config.toml
vocab_size = 4019
norm = "rmsnorm"
norm_eps = 1e-06
init_std_down = 0.0
beta1 = 0.95
decay_shape = "linear"
Each number is 200 + 30 x the weight over its row's rms, rounded and kept within 0 to 999. Layers, rows and columns count from 0. The size before them is the row's rms in percent of the matrix's.

# up: layer 4 MLP up, 704x256, rms 0.15, rows 291-307, columns 0-63
# down: layer 4 MLP down (transposed), 704x256, rms 0.144, rows 291-306, columns 0-63
# gate: layer 4 MLP gate, 704x256, rms 0.151, rows 292-307, columns 0-63
up291,097,194,190,224,255,168,180,183,183,229,213,153,197,261,196,205,237,172,248,187,170,187,222,188,184,200,217,243,246,225,214,253,225,263,239,201,178,181,192,218,232,213,191,225,173,197,141,186,200,192,160,190,211,227,239,195,209,271,173,232,195,189,217,165,174
down291,094,220,172,267,186,220,273,118,212,210,187,219,248,248,223,209,218,216,183,212,225,195,212,178,237,158,181,175,228,201,213,179,209,209,170,217,216,189,237,196,219,235,225,228,166,285,198,203,193,200,166,181,170,207,153,182,243,155,187,150,243,214,170,191,193
gate292,100,194,193,182,237,205,182,165,189,195,222,221,152,150,219,214,209,227,199,211,189,236,152,229,217,163,243,235,195,144,200,207,177,156,286,195,215,194,169,173,223,195,218,220,151,200,194,168,197,263,212,178,210,195,241,262,167,160,218,171,191,237,177,235,223
up292,096,185,184,187,174,231,180,191,191,185,192,189,217,186,216,176,236,151,202,163,186,221,248,226,183,251,183,236,203,185,200,159,209,227,179,235,237,168,196,237,211,133,227,179,234,226,187,187,192,201,169,257,154,212,166,246,216,187,204,211,207,222,84,229,167
down292,101,199,183,238,191,190,211,196,198,212,217,222,177,189,185,248,198,224,193,186,178,193,214,210,200,204,221,193,156,228,222,168,201,217,203,189,178,196,261,150,165,235,163,215,187,261,212,227,178,214,254,237,191,232,210,169,208,234,165,209,186,183,185,179,202
gate293,099,166,205,181,196,181,184,199,250,213,140,182,216,253,189,193,235,193,205,216,174,247,196,233,186,186,214,219,204,235,209,123,171,174,218,221,288,192,175,208,188,160,154,217,206,206,188,196,200,179,237,112,261,251,234,202,162,289,213,171,240,180,243,222,223
up293,100,173,191,195,167,182,186,222,215,225,181,186,195,192,169,177,182,208,163,245,226,206,159,209,209,186,190,186,200,171,210,249,173,201,224,206,172,205,226,209,263,197,202,192,170,165,149,198,214,231,228,181,253,201,156,205,184,186,233,204,171,163,172,183,163
down293,103,193,234,213,182,178,216,216,211,257,240,190,178,169,185,186,179,141,211,151,201,174,172,245,181,209,180,190,230,186,205,271,142,171,184,197,167,220,222,167,239,170,237,172,241,236,201,185,203,170,191,182,178,225,185,191,211,223,217,224,192,194,219,183,234
gate294,089,189,231,162,191,165,197,168,248,197,220,177,205,199,258,232,172,198,234,140,204,212,202,233,233,188,202,187,194,185,129,180,241,215,174,202,234,176,256,207,169,157,203,170,201,190,180,171,155,167,184,195,239,188,207,218,182,240,186,181,180,202,210,141,137
up294,091,253,193,198,192,201,223,197,211,151,233,206,156,134,159,225,157,215,204,198,235,179,209,168,208,223,218,210,176,197,204,182,235,199,192,169,195,169,186,166,163,183,189,143,213,190,190,182,168,215,212,161,212,177,196,172,180,191,134,249,210,161,205,230,193
down294,091,243,215,201,173,209,139,183,221,199,230,207,185,210,217,215,203,177,191,175,194,234,182,239,189,164,195,206,195,196,244,176,156,232,224,201,181,182,228,221,230,211,205,194,175,185,245,205,186,181,167,219,166,199,185,177,152,219,239,237,189,180,220,219,174
gate295,095,206,188,192,225,192,235,180,177,237,193,205,165,192,208,192,175,175,288,218,184,200,273,155,216,235,183,200,193,232,154,189,208,192,241,220,209,189,245,180,181,218,190,185,163,173,191,249,216,148,132,255,200,195,211,216,198,160,201,202,222,233,247,220,241
up295,102,182,215,186,195,232,180,182,214,190,216,173,211,165,208,216,196,233,201,204,185,215,204,175,196,247,251,179,143,219,230,212,171,192,162,247,216,223,181,183,173,143,160,254,237,154,192,196,211,197,221,174,183,240,217,187,178,192,318,163,229,250,190,198,175
down295,095,195,209,225,241,243,199,220,225,209,227,186,212,221,185,179,212,207,208,206,206,168,169,192,211,184,171,237,202,149,222,241,188,202,194,228,220,147,188,164,210,219,205,152,177,218,180,179,197,218,184,208,199,152,228,168,160,148,223,236,238,138,152,216,185
gate296,104,212,194,170,202,184,195,229,180,143,147,238,204,206,203,237,208,207,132,266,209,219,123,163,205,193,233,207,222,219,206,191,184,137,205,189,197,153,237,216,250,206,206,145,226,185,267,222,198,184,199,158,183,175,243,238,226,195,221,163,201,226,177,200,227
up296,105,183,227,151,250,206,174,191,227,209,268,190,258,150,208,232,178,253,203,175,185,172,158,195,226,225,244,208,184,156,156,207,222,203,192,162,215,230,214,193,195,210,200,195,172,160,194,139,193,191,143,230,220,224,177,211,197,218,169,187,177,169,188,210,238
down296,096,172,192,190,170,176,172,175,134,188,184,184,226,216,198,239,222,189,184,198,170,209,204,179,244,244,162,168,179,223,247,220,202,204,187,218,264,207,206,171,163,228,196,189,176,160,188,218,171,160,214,210,126,214,224,249,175,170,163,234,197,144,202,203,259
gate297,108,152,167,249,206,119,157,178,216,196,222,296,216,235,229,193,246,214,160,200,212,177,207,173,191,266,166,261,195,202,192,147,140,228,199,157,208,189,252,197,192,151,210,198,180,229,198,210,254,173,240,179,234,200,173,211,156,241,142,160,179,184,184,207,188
up297,101,217,213,179,212,221,205,163,191,169,178,257,166,201,178,231,206,114,202,212,197,198,208,211,213,201,164,253,195,267,166,188,169,175,235,167,221,161,236,203,199,243,210,164,178,240,204,200,223,144,178,180,211,179,196,178,206,183,237,143,168,190,153,220,256
down297,101,142,163,228,244,167,209,185,180,154,186,212,187,201,193,200,207,223,191,214,235,199,193,204,175,192,208,246,235,246,180,186,229,199,214,190,210,228,224,204,206,178,203,202,165,143,155,206,202,157,207,178,228,201,182,200,169,202,210,162,208,214,197,212,169
gate298,096,186,173,207,188,238,185,193,186,178,229,227,223,185,202,183,240,245,177,241,204,172,197,149,242,222,181,213,210,215,237,259,155,176,228,174,191,211,191,219,215,195,170,222,182,206,196,258,253,229,171,218,155,222,221,285,201,193,248,167,230,168,167,170,213
up298,096,202,236,241,234,187,233,201,144,174,188,241,201,178,173,193,213,186,162,162,227,241,217,220,219,215,235,219,165,173,216,208,166,205,249,224,169,203,232,201,170,221,215,186,222,158,191,184,216,230,175,205,218,209,216,200,240,259,219,202,232,179,192,206,258
down298,100,226,175,200,190,210,200,213,179,141,202,205,175,136,162,229,149,224,234,256,243,197,224,168,174,254,250,182,207,206,206,187,223,188,212,202,198,179,215,196,188,206,171,222,212,204,205,260,211,254,182,195,206,208,154,247,205,288,186,211,241,187,183,200,216
gate299,097,183,191,181,136,226,144,269,202,196,210,175,214,224,236,199,179,200,183,204,169,124,195,160,231,174,223,176,209,195,267,190,154,182,227,172,204,217,193,224,200,183,217,221,187,173,218,166,137,242,213,245,222,221,223,173,201,208,192,245,186,190,179,206,240
up299,096,264,224,183,169,205,172,159,191,212,178,221,216,211,189,210,128,196,122,234,203,192,261,158,155,196,194,278,176,213,165,192,195,182,247,187,166,198,166,202,194,185,266,180,174,177,229,185,187,180,176,189,189,184,153,152,212,219,193,234,166,161,210,232,204
down299,099,181,187,222,192,176,204,202,188,136,184,222,190,182,206,199,247,183,268,205,220,152,211,218,184,158,137,215,222,203,218,174,156,128,246,257,179,218,168,216,216,190,228,215,203,220,230,184,168,226,176,198,197,233,186,182,213,202,164,233,202,216,172,207,180
gate300,100,225,187,244,218,205,212,218,137,176,194,230,181,166,255,208,221,185,217,204,236,190,213,195,199,178,168,194,209,145,141,225,197,237,192,206,181,181,239,183,164,177,227,215,211,180,165,245,227,162,192,232,202,200,227,199,216,218,206,251,192,221,178,203,238
up300,105,211,191,192,136,176,161,193,188,189,217,178,202,174,147,210,192,193,202,165,161,192,182,236,166,236,198,233,185,171,225,234,209,218,163,184,168,225,216,178,238,148,174,192,124,208,247,227,189,247,177,167,154,222,181,278,178,186,184,191,161,185,188,179,234
down300,102,210,232,162,193,190,207,172,241,217,189,194,216,230,219,201,204,224,217,159,247,152,217,199,218,191,178,195,216,208,252,213,238,164,179,178,220,217,205,162,150,215,235,146,207,172,242,195,203,190,175,150,227,245,201,222,198,242,163,157,206,234,186,169,207
gate301,102,261,162,192,200,184,210,193,198,253,232,206,183,229,177,225,202,216,185,183,242,169,197,207,204,182,174,180,213,191,186,190,242,160,220,201,223,200,200,220,210,142,185,179,182,191,164,234,244,159,213,181,164,236,166,229,213,258,194,174,154,205,200,206,233
up301,104,247,204,190,142,244,204,224,218,186,188,196,199,191,239,151,162,192,200,194,124,201,224,202,223,207,188,212,255,187,152,240,239,237,146,246,179,189,176,207,210,209,162,169,116,189,162,198,201,189,255,239,214,293,254,199,199,146,127,228,167,177,149,177,193
down301,098,234,192,207,253,177,252,199,151,183,160,200,216,144,229,265,188,208,240,226,235,220,141,200,195,215,241,220,143,184,228,223,190,205,210,253,173,251,230,182,190,206,212,185,177,213,194,223,217,185,165,184,205,211,174,241,237,187,245,194,214,252,200,170,187
gate302,098,141,279,179,223,210,261,213,191,180,245,220,209,189,190,206,203,176,203,232,229,170,222,213,192,199,212,155,189,219,175,164,186,186,203,236,261,192,235,194,184,185,204,209,233,192,199,192,205,180,169,202,276,252,240,213,195,220,159,176,207,201,197,209,188
up302,102,239,172,190,204,173,200,173,213,204,186,222,235,170,208,153,207,237,196,175,193,163,203,182,214,136,254,256,222,154,199,243,166,214,188,197,120,204,218,266,227,190,152,151,241,201,160,222,161,214,178,190,218,133,190,253,147,195,150,156,177,206,207,218,263
down302,099,217,219,207,200,209,221,174,207,184,225,160,213,182,190,214,178,245,210,219,276,220,221,225,181,177,202,231,240,184,227,180,244,257,238,184,207,205,218,180,211,181,173,206,145,184,182,237,243,252,205,190,232,171,156,174,205,206,149,193,177,177,164,176,178
gate303,094,216,185,171,167,151,189,215,146,211,209,219,201,150,272,170,165,213,188,178,162,188,174,191,161,222,190,211,201,203,131,189,196,200,177,206,209,160,254,207,166,163,166,200,141,210,189,205,163,167,222,154,208,188,196,228,221,196,255,213,178,220,153,237,256
up303,093,177,206,215,203,131,183,184,230,214,181,177,151,187,221,180,257,217,185,213,241,218,260,234,151,245,226,184,204,188,213,242,202,186,168,241,210,166,163,226,160,170,186,204,148,215,195,186,211,185,228,178,174,205,212,174,142,182,183,211,167,183,222,228,163
down303,098,229,164,220,132,242,172,186,178,241,173,209,160,204,191,228,215,186,199,280,196,224,226,218,229,216,136,193,163,171,238,173,190,214,216,161,208,171,197,201,195,217,188,172,195,213,221,219,230,164,187,196,200,157,283,223,165,236,233,215,247,207,227,216,188
gate304,103,205,172,198,205,172,186,259,209,193,227,194,225,226,182,182,188,143,164,165,145,243,164,191,225,204,234,198,197,167,256,233,111,162,221,196,219,206,215,181,201,194,215,195,243,225,168,174,192,194,223,159,212,203,319,248,203,214,209,146,180,193,190,213,185
up304,105,200,231,188,206,153,235,231,176,195,282,241,152,174,190,182,198,190,175,237,157,188,215,201,210,162,189,222,219,128,203,175,219,223,201,229,200,198,238,137,207,196,181,192,168,247,215,159,198,179,272,173,180,240,161,196,203,214,187,140,210,252,189,197,195
down304,101,212,235,236,244,202,247,182,227,166,173,233,261,177,160,179,149,215,166,166,211,177,168,207,186,195,193,278,179,163,232,202,255,216,173,251,193,195,194,248,212,196,204,185,226,217,196,216,204,196,195,222,166,204,117,131,203,168,181,204,186,216,166,204,144
gate305,092,178,158,193,181,236,200,185,216,219,209,184,211,188,218,197,194,219,279,185,204,211,179,222,189,198,168,305,158,175,165,187,192,193,235,217,160,221,223,146,178,205,170,186,230,202,211,229,237,158,213,188,226,177,121,185,164,219,189,182,227,197,173,225,241
up305,095,189,183,235,161,171,259,196,145,206,161,171,153,149,179,250,212,181,239,245,175,248,194,179,202,165,215,142,204,237,188,282,206,175,206,217,154,240,209,179,149,255,240,237,235,180,166,232,167,164,185,183,190,142,201,166,158,218,160,201,191,177,189,224,194
down305,094,228,195,177,188,208,220,212,157,203,245,166,210,196,204,284,199,238,176,144,140,136,218,228,226,230,222,261,183,191,212,203,189,229,193,151,204,203,206,217,196,270,151,155,175,184,196,191,227,203,206,229,142,230,169,219,181,241,192,183,232,221,169,196,173
gate306,100,239,201,230,174,190,240,243,160,223,213,189,199,199,219,198,237,175,164,199,165,200,213,172,199,233,197,189,229,179,159,194,246,208,217,227,177,214,253,191,163,241,192,176,198,224,186,193,194,172,209,170,191,224,210,255,136,184,195,210,130,201,220,170,202
up306,098,198,173,184,185,188,248,207,170,234,212,209,161,198,189,222,277,226,195,209,100,227,212,189,238,198,192,227,225,199,199,223,242,244,234,246,191,247,165,187,234,185,188,160,229,221,157,221,152,190,152,140,193,157,176,203,200,172,198,131,180,163,158,194,231
down306,099,200,217,188,207,209,201,157,197,227,168,153,217,198,139,147,165,227,202,125,254,200,193,210,242,221,204,171,216,181,225,180,198,173,211,159,215,172,166,196,239,179,223,218,223,186,147,177,219,214,212,153,200,163,202,215,186,225,221,185,233,184,222,226,204
gate307,099,184,176,203,182,202,178,239,210,166,253,214,177,249,195,235,213,196,166,241,221,207,181,142,183,216,156,201,226,228,179,192,244,236,164,167,237,170,124,198,165,112,236,221,177,224,225,239,229,201,163,230,210,234,199,203,199,199,205,181,179,228,203,177,200
up307,100,186,152,178,208,182,158,164,192,209,180,237,250,228,191,170,147,223,179,285,220,195,228,151,175,248,234,246,164,209,269,198,183,224,160,222,195,196,159,215,212,198,198,175,187,172,190,209,183,137,223,195,229,179,196,158,183,146,240,204,208,218,168,223,176